python train.py --n_layer=12 --activation="squared_relu" --rope_base=1020.0 --rope_fraction=0.5 --lr=0.0108 --weight_decay=0.017 --schedule="wsd" --decay_fraction=1.0 --decay_shape="linear" --batch_tokens=[32768, 65536] --dataset="wikipedia_en"
Each number is 128 + 24 x the weight over its row's rms, rounded and kept within 0 to 255. Layers, rows and columns count from 0. Numbers have three digits each. The size before them is the row's rms in percent of the matrix's.

# layer 6 MLP down (transposed), 1280x320, rms 0.0679, rows 235-255, columns 0-159
106:143140112130101108094134119130120128131175120118134182131146164131128149148160111152106130113070155154165116150130148140106117129069142124146137138116128093103116139109146155130088195128168090164173137091101116148166152171143154105143116103077159172093121163143162174105148090102108115113142110117132125126124127129135159111142125121097093121121151162174104118106108135145093107125145112129177127162128135124100145133118124135161155094119106102169130122121131133082159126170092139
093:120102141129159142149114121119139162111116116138154098142094118109107121123129132145124117127119111118099117135149152119166099111188151143116128045156119137129128124151135169118140106062145115097107138157117104142163099104132148095121165147160138145117114148102118091109133109091113091161120116114138092138124088109112132082075122149134142172112164175123095099138107078095101123139119102095120138127104119114120103149097117121146120137124149126108145168107142084122136149120112127
099:123155144135090117196107115066118131147158152202114129129095120110128147126100129154136113131118101112157131103108123079135128112096140170164106118092103144141162149162144161112139149084118180158155135153112138149120139139122140124078148172112138125149165154138124101138116116122034108102096161122159120129158116121127169128159136113126118146113161124208101104104116105181127125110108078109131163155113114117160153136144084132122113141130080141133165107119150139107127087145099130
086:136150144128132120118134159150134140105142102123123154107143147141113129137156119139142129124115113154121110109152104087091127153069185115115114112123133110141107133158105123163146131076083192134122139161130118103120129164074137126161145118098112118153179144144163150110142133140128137143153106140147085144130159145117090121105148128119150135121155145122073139161128101131141168179090146118185102169167154172139074189121088134168142156157123142139113088113113096163136118100099132
098:118104069135175119147153135102146175123141104162114165123103128157160124171136128150137137092128087103101135105122083165106182092156113124139133113087146106158184176147118125100085126149139147127139138133170124123099165102135148118179083126130139184129142111117106087118139131116107143149110160154110106120152076119115098126115159129126077104118100092118153115150116102144159135138147087109119103125115127111099123142137103133139120171163135138139132180132160109118122107125113118
102:138131137123114133117124091141116142121146123135139124142115147168153148143103128142134153146123112170153107130138101146105117115135114131143151130135159143130095137130117147147075130123148146104119141135134170083179151138100165118084110101120141118124103165109126118158121131120101132133103130110135114125121111078155165121155100125136150143092158145103131133133110125112115152106127159134153098153100113156166108158108150120113084090116112147134098077166160082135126126105079107
099:095163139160126110137095119085076105108109105138156110141155135128170130133115125110126138116132139137137117097131155095162152143158119119088142124107119101143118098135115158138114109127153122149144131182111104106136152118081127126171130108077100087133111093099167151099114070140109122141142111150108105145096174101169125122117136153178117144153109096140086135120125143175130132122144143094091130158080139145131146150115144124139141099135073160174111104136125129133124132141130100
103:111167127132098125118147090123113140136105129163134148134153193126107113122152133138155159142164156119092108175099120129156134123096098116116165149132114179108158103179132115124100112121095090175159095120104148131105121163105146138139144114148117093144147161140172141104085120098151117118160144135093157117137134145120090137137166089101159143179102122083121100126186111141132083132131121065130110147144116125148089094137096128171141096097146165129158129110138143162128137146126100
105:147111125138140142115122126142142152175088101112151168108098136133126085147131117125086124157084104156114151136120131130175169159162106107097115104106123107124145086111152120080132128130119152125108154172122115105129109125133145168156128124098131122119144077128169103134119137146162110099143093166088120125150141127121144157149170166138162127127133094142088088135117166104144145140116127138172152138110129135136131113104134084117092116127136147159081152115109183109118196106103086
104:131158143159113120160127153102121117143147158098135101130185117111136122130134123143096105146112134111099159143142139145124149175122109198079144144123114137081154159119176083121156101100106082109135115172165166094165103079142105116092086161124140124119116107126102157141136161167137131121141123098142109117148144135133168153115150142120085118119151080130115067131141130121158142131122140149124144133140173108166105124089126178126100118134161123119124144122142137141144152147131145
093:120129116129147143136112141179110144123150142149189112074147129155110161131174160101159141075147159120093158123066113115054106145131112118111108125102186153137152136110138118089167107093132172131125125148103146135134118146129126125090111095134129135130142162144127121126106081167095130090103153159135112104132161123112124078127106132110160162148096146120116113098140109185153147158121129118109113170117117127156137128138117161139128134116129101133129122146135151171096120113124133
099:111104126106148096166157126130123080095142109126091089123108126181113138118112112111122118130094132154127102064101082182160148161120135127157153094125130144111097137123151135102112093137126163132126134134115082164163097106113090119109148154153171164106156148163102117093146168126151107126140075089138123131142146128122112150075089141110154125135142112146146119166123130121101114111126106128132134091108050166135089136100168105091105096141119128138157145148093108141089163135136181
101:141157148135109181126135110113111157137160111151150158102104144136140095111150094072118120137102126153119112091104137153076183106195165120121112132126123111143084155166140093109145151135152146124118142160155160145184122145143090136126125112160117132145092134153145170120168184140154158160154132104124169138113173093097132116112093134125118124125174121068137154117091168099137065144175146148120096132115116102121146140145191152103118130099158111087098118122129175149146127114088121
091:098101168133138094140130151108128135133101118116136118147162144128152121134106137108146149103140078124130106147139068090101132137166098169105126149106133143161121112101126083093101135152150118095122150146095075120124124123156137122126129145126140113074149128135113143113139132093091159124178108124094106122136143145164085127129138110117110121161157133158137114118129148125102152107108110104176111074167123141159089102129145155134137085078082132141105190101139105091114115126132139
099:111109107119097113109144136164072162141105122151133134130129162145152154122157094130118090109115138083094141126165114129141091111093107133138124089142127132107161150126116113133136152075131114127113103127117083150130113169152126097135161125111140097101102112140149099143135141116109157134156111153094116128169103103125084125149140143129133151074119147155165089165115141130071151118126160068105076135134120160137167119114082105152119109137097109118112145115067143162145127151124111
103:117151138132143099086100146121143135131137143126116142147092135169103176139161132130134098123136103134160097131114129136172158117097183140148157138146142107110102128150190150147119153144108117182139109105134143057151147107121128084098103155111095140072161142117133111115103132171119121107160148133119073096098113135142107091153138143072109060120152115145130158155100128117105182095177117143135147133086128125134132171125124126099085165104140131145139111108134186131120129115102148
097:128118159088155090153119140160122116094149117075119141149152133099135175141132114185166108142187147122108159134100088114114101077116133121148134139095153121116132146080145151128151126109116182189108136109129078118130095150118127137103114080120101135143142163167118139153141102186119135103089148125125106142116166105134127134149180156101110093112113135092140115143097103156149136110122097156123135137116120123134125154125124144092111126110116097142137180117128143128093099138098118
094:112116101158100111093112142124107113080118115070070133111083124111106161106113144134133110107146149121131083148122116119117182133101148159125135060159144124114115153132153097152093174148152084128105127151176146138101095058106138188107125101109080140127126148134129097146145132153133123143135126136182111123128127125122114066093111102129120118122135143164187120118136084130149163121138126089145128122133093116087128126112134130142121173113093159090125108138171107148111139099149119
103:111132152094129111112116105080108123121205141128120070127075094172129137122116108107118122127132119136089105152099071122112098128141129156139094150116169158112135152113130119144123105117144086134130124131117116122132142150112128146169106084083149141124138098124124132139127080124129118111158123094126109119104165148134097129148145120097113139116128099145155119136091131097104092149124166188147194128142111084143141159142140109073078129142077107135114122134147145163114122185153160
106:156107121152131136113121092069110106140117122133132178096140121101123143165139181117150103091114145100121129135133096127136060176133115131133122121126129087146122152147153126123139162132142127117118135136150157132114088126156106115112160126126178131068105112113117108123099137154131087114133181180139104140139121137162148102115106130131114103126150137180087129122109088105142131139078103136117116130106156156121148166116156138102133145171128161076067134117118133138107134107144124
115:122090130117124144109130124143121097130123134160112134117198150155113122119150117081091120147097149071133169109114126156165106130067115161128148107106125142140096141127138153132090151162141139139140139159130123095130084140162135130142147121147132148147152134154121095147141111106146128115146150122108130164113124064152133129121122132156132143109116105099088126106167116137074150113123141124157160137154139164135142156087129133118102119172121142166088137146133125092139126146152141
# layer 6 MLP up, 1280x320, rms 0.138, rows 236-255, columns 0-159
095:124090117097174133126137148098118120128078146120112124086109098129129097124092138089079096138118149176126125113122162123117144117163116159121141155120112161102144079097134065129119144122109136152125122133126107155135197122116107130135116121145120128155114135132122191155089131149137137113174097123133078133121168089132117122137166103126151075104155144135103125133121091136157093142118100137112152127126130119159112124134079142148109090139112145128114100148147097111154143154141089
102:160123139172120163132097133151156118179118115146144128131077100128119135106137145154139142129114151140138120154115098156157130135121229110149103149149105147132113130114185103097049166173110174074154133130099104114138127132168171142124149121110121111158121115150099139148136144106117095094109098100109110135126145098109128109120125101149165115114129119134078134133080116151146127085128136159091079153153126168159095084157160165121143144108128119135109167139095147102123115108143144
077:118070134117164130124138094142122132149111134128175129153117161105119120103106071096149143096161169161102169127135137155141123096120140093136125150149095163148137118145158146122121097117112100152133145102106103157139117108113138091166092157092097127121146118115144132105092136098093110135146145147093127126146126134102095111135127143135140153105154102113160128110112164115123147171128084137158112119075120107114087117106141150128095135146146171160117106086083091139109124151088117
100:139104105148107131130133087126112103160160146090141113104121126113068131104156107141190135094198142106138130120149091109150128151108102065091099152139130110100143077118139133132127131151112134098136093137124124149171149143120138105138172133134110107136095089111110162082134149099128108133124159124110104119116092099132135090139125107092143100064105117146101135111129120168147149125125136133121143095123112180139105152126110098173153138105129178085168166132138120111097120101112118
101:130123105137108125115076170119136115111158150090134087138146095124115105126147164133103126143166083122121105152119135175131147124065092133136145092151089160130142134137098118108072102131122100133112163179178120125154170167122119123133128095108160104128140157122111153149145155131152136133135117164115162115101107133146097114132128137112118137082150126157157138154144117108107078126136113121118146149120147107110149176135118140133137121130146146131171100138130149113107082141144101
099:111135103156085122105163106110147126122120139118165122119108170126094116173130120130157132149151136057134113131145130101146097116082112123160150133176123115142130105146136125144114132118170117091085107142143113095122082084110134144115116155112135162149150120154116100147130136127110129167102151105160105151095103122081132121094171114104144111166107166120163104102123132096072139129127138095132137083153103104063137114101112140091118147148170122104105167144099119123077121129089147
104:149071128113180100144118158098126128123125131141106118145137097092174136140120177132139081163143117102127135154118114117145114097096076148102147143144129105160133149151145157131120082108140113125165129126093147152129096123174096112136092166134154135140149094146131132098123143103127093118121098138088186126123115111101128140140119145133074102146117086097112119085156133090108171099106149157099078091128128141119136125147105159134165112093081139102169133130087121182106157178153140
112:178127118155193126135139136105096097148126144123110143116129111122090152134092112117119168143118147115169113080125129124095119142140125115102130120105124153183143126155166127148123091129146104120127107113160127141094143176130105108162140141131106121113134139124146137120146149151139113148131106118107147135117171138070131142131159100106134156089171153115124120154159128133055119107128136103137131110128174151164131124121122131140141136120084127069120151124148130111102144118136094
106:151094148141159128065103108111104117126117161117122152151146170154092149100121169111143092133134177126134136172106078155103130127134139076119106133132092065143124108125128115100090085110113092122090129110163155115098137131126102107172088126138144128163159168108119110099157139118146117134091108105106153104107152126084119132091131125111089136131128141153139080156114116159118102106139074144093148141160115137147184123101158141116089184115166129171099122097139084152134142154136176
094:148094141156099157093128171143146167153127175123180138156106117155107161126191118084110143081131158189122098166148058111148107127120111129131181131134099106103143146141129129155090087087134176131145075147134134088110112126128129136115148147160111138133125142096117156125139150143140124078158140122159139091074157124129095091109151150113142139134111141162155122132178173153120102105135136066144105107114089083142127130143120153118148155146158115123092138141143119062153127095157130
098:118137144154099122107159138170130142091142105157109117113116127125120188156131134140097100110137136140131076120102081181145160123133110160098115109130130106104129141146154138135092093138122159114110093118142122143097113115110107106128176130138123121117131150151175106079132155160102135132144098076174121128096109086118102173074133104147164126099125149136143098130116121124128113142144154145121130044120127124122121139110108126144108112105129132126105100146114111178141102156125128
105:099130138131141114126091189114131124123108137136124060079137133107123105132139166145148119132155146124115112112111130126136097148155149090139145139159111137173132135106170157143149130123132161114155150130136131125127135156097128094144129157091140114129138126150132115108128141100142122107105131129139101149117149093105170074116121104132079164105128116149157130144112130113119133132102163109117106099139140121133097124134106120114122100124121120124150150187167121117110151116109112
090:101148102101108081120167102126141153117111089137160096137137132153131105120112092120132139146178156133155142140147107133108153173101101159175141108125163135119103123169112133113173145101180106075158102132119158093128134144122096134122104103110138128166125103153145111119141127117125136106175134109158109107143114164125161172172069146124158145111153151176144084158130125100105157122160134146142128109136102111097066119132126187120105147115108107151078124117160127095091132157097094
094:145106087121163131171143152120128084157122107149128143121073151131143116127154158132136152114126140127132151125146147138123153137107138126067110091147057149121131134152187113146110141150108081100125130101107142087111107103157136132139099130142154137090160093106081138109125108161121123129114137083122130110126117134119133105152091120106118129113149133139108157144123168142146137129139166128102098099165164147123096108109136134158110110145129124151142156102126084114101112141116124
099:120123132136110136104112143113165117181139121148111075143163108143108152108099152131103139126111169126105112163137101143093172145138123097099129156183123138120115097130118139173142099143128106106151152111120153115134145120148126120174111129132125127109126101097145148127086086155078106147149147120114114121143123137088119147113176134090167125146116093129111097145105143127086121158111110121133139146100072116141158124135117159121139129115121136098106165095110120103139137122112105
094:112120107141110116155129144066103111113108127162138158107108143141173126132099128110131133156124114124116128170093114091118063086140154128083107126157110136124133153134137182092133172133128145128131104112120165091097149147159170147123095101125122145114157074110125163116111121124149112096110137152141088155134119138082147107147161129122134150114078122183142149096154105144195116138134116110126153119166136125117103136093109100076110149149155116132133139105102135100128139100135156
094:141110120075113143112151089103112093149143128094127095147102131134152136140101109148099128151064147118124116086109081149134109156095157142106118131138134130121147126130121107152158157173152131120092111113106113108098123151201157147141090139171114106131126117124097151138164139140153151145115120142144143128112116122172145144167169109123187120131130157119152096112125100172143115106125138058137113136123161129146163129111156124136183110112101131103101113116068131121146152106110134
103:133117132128128071143151134121159138110176159115157071133109100164109129122144130155141078144132117091182149133166099165095169100125109130159136128130129113155137168141127112140093158161105131169139143143150136122135124158160096128126145091124143146122146144152135116120125125148119112126155112102091140138109148172154125127128171115118153085112112144135159115120107100101134126125154149124144149155128131153192121121153055138103114109155092123157121166131123124124144146122124135
114:158156125116108129158118168092147121101095097134144116111065127097096120120139109141078145127110100153137134101128112077142104105125130151105113133125127108106116078159191111093124136118137136161158143147116119139126121135121123149136125142144159121113121108151074155104140146161187117120102183143109092106128146122085114116127103114164104139114124114156094142123071138111115146140134127124131132141105121096125126129146121121110140142154096100112131121132140142172141156101132204
115:110160097130151107125104107127096144141157165107125146102120098108155168133112124135137139127090142135114134130071136095114137142105115153107148126144120127108144151129139131098102107140145100134164139084125118155127098134115159096124121095139119127131096091111147155097107155080125142123085142119118129136178131134133145151178139121099144088067124106109120147112161118077170136128152145080098140132162101145136077063106107169129109080132164161107076148115076086112145136150142133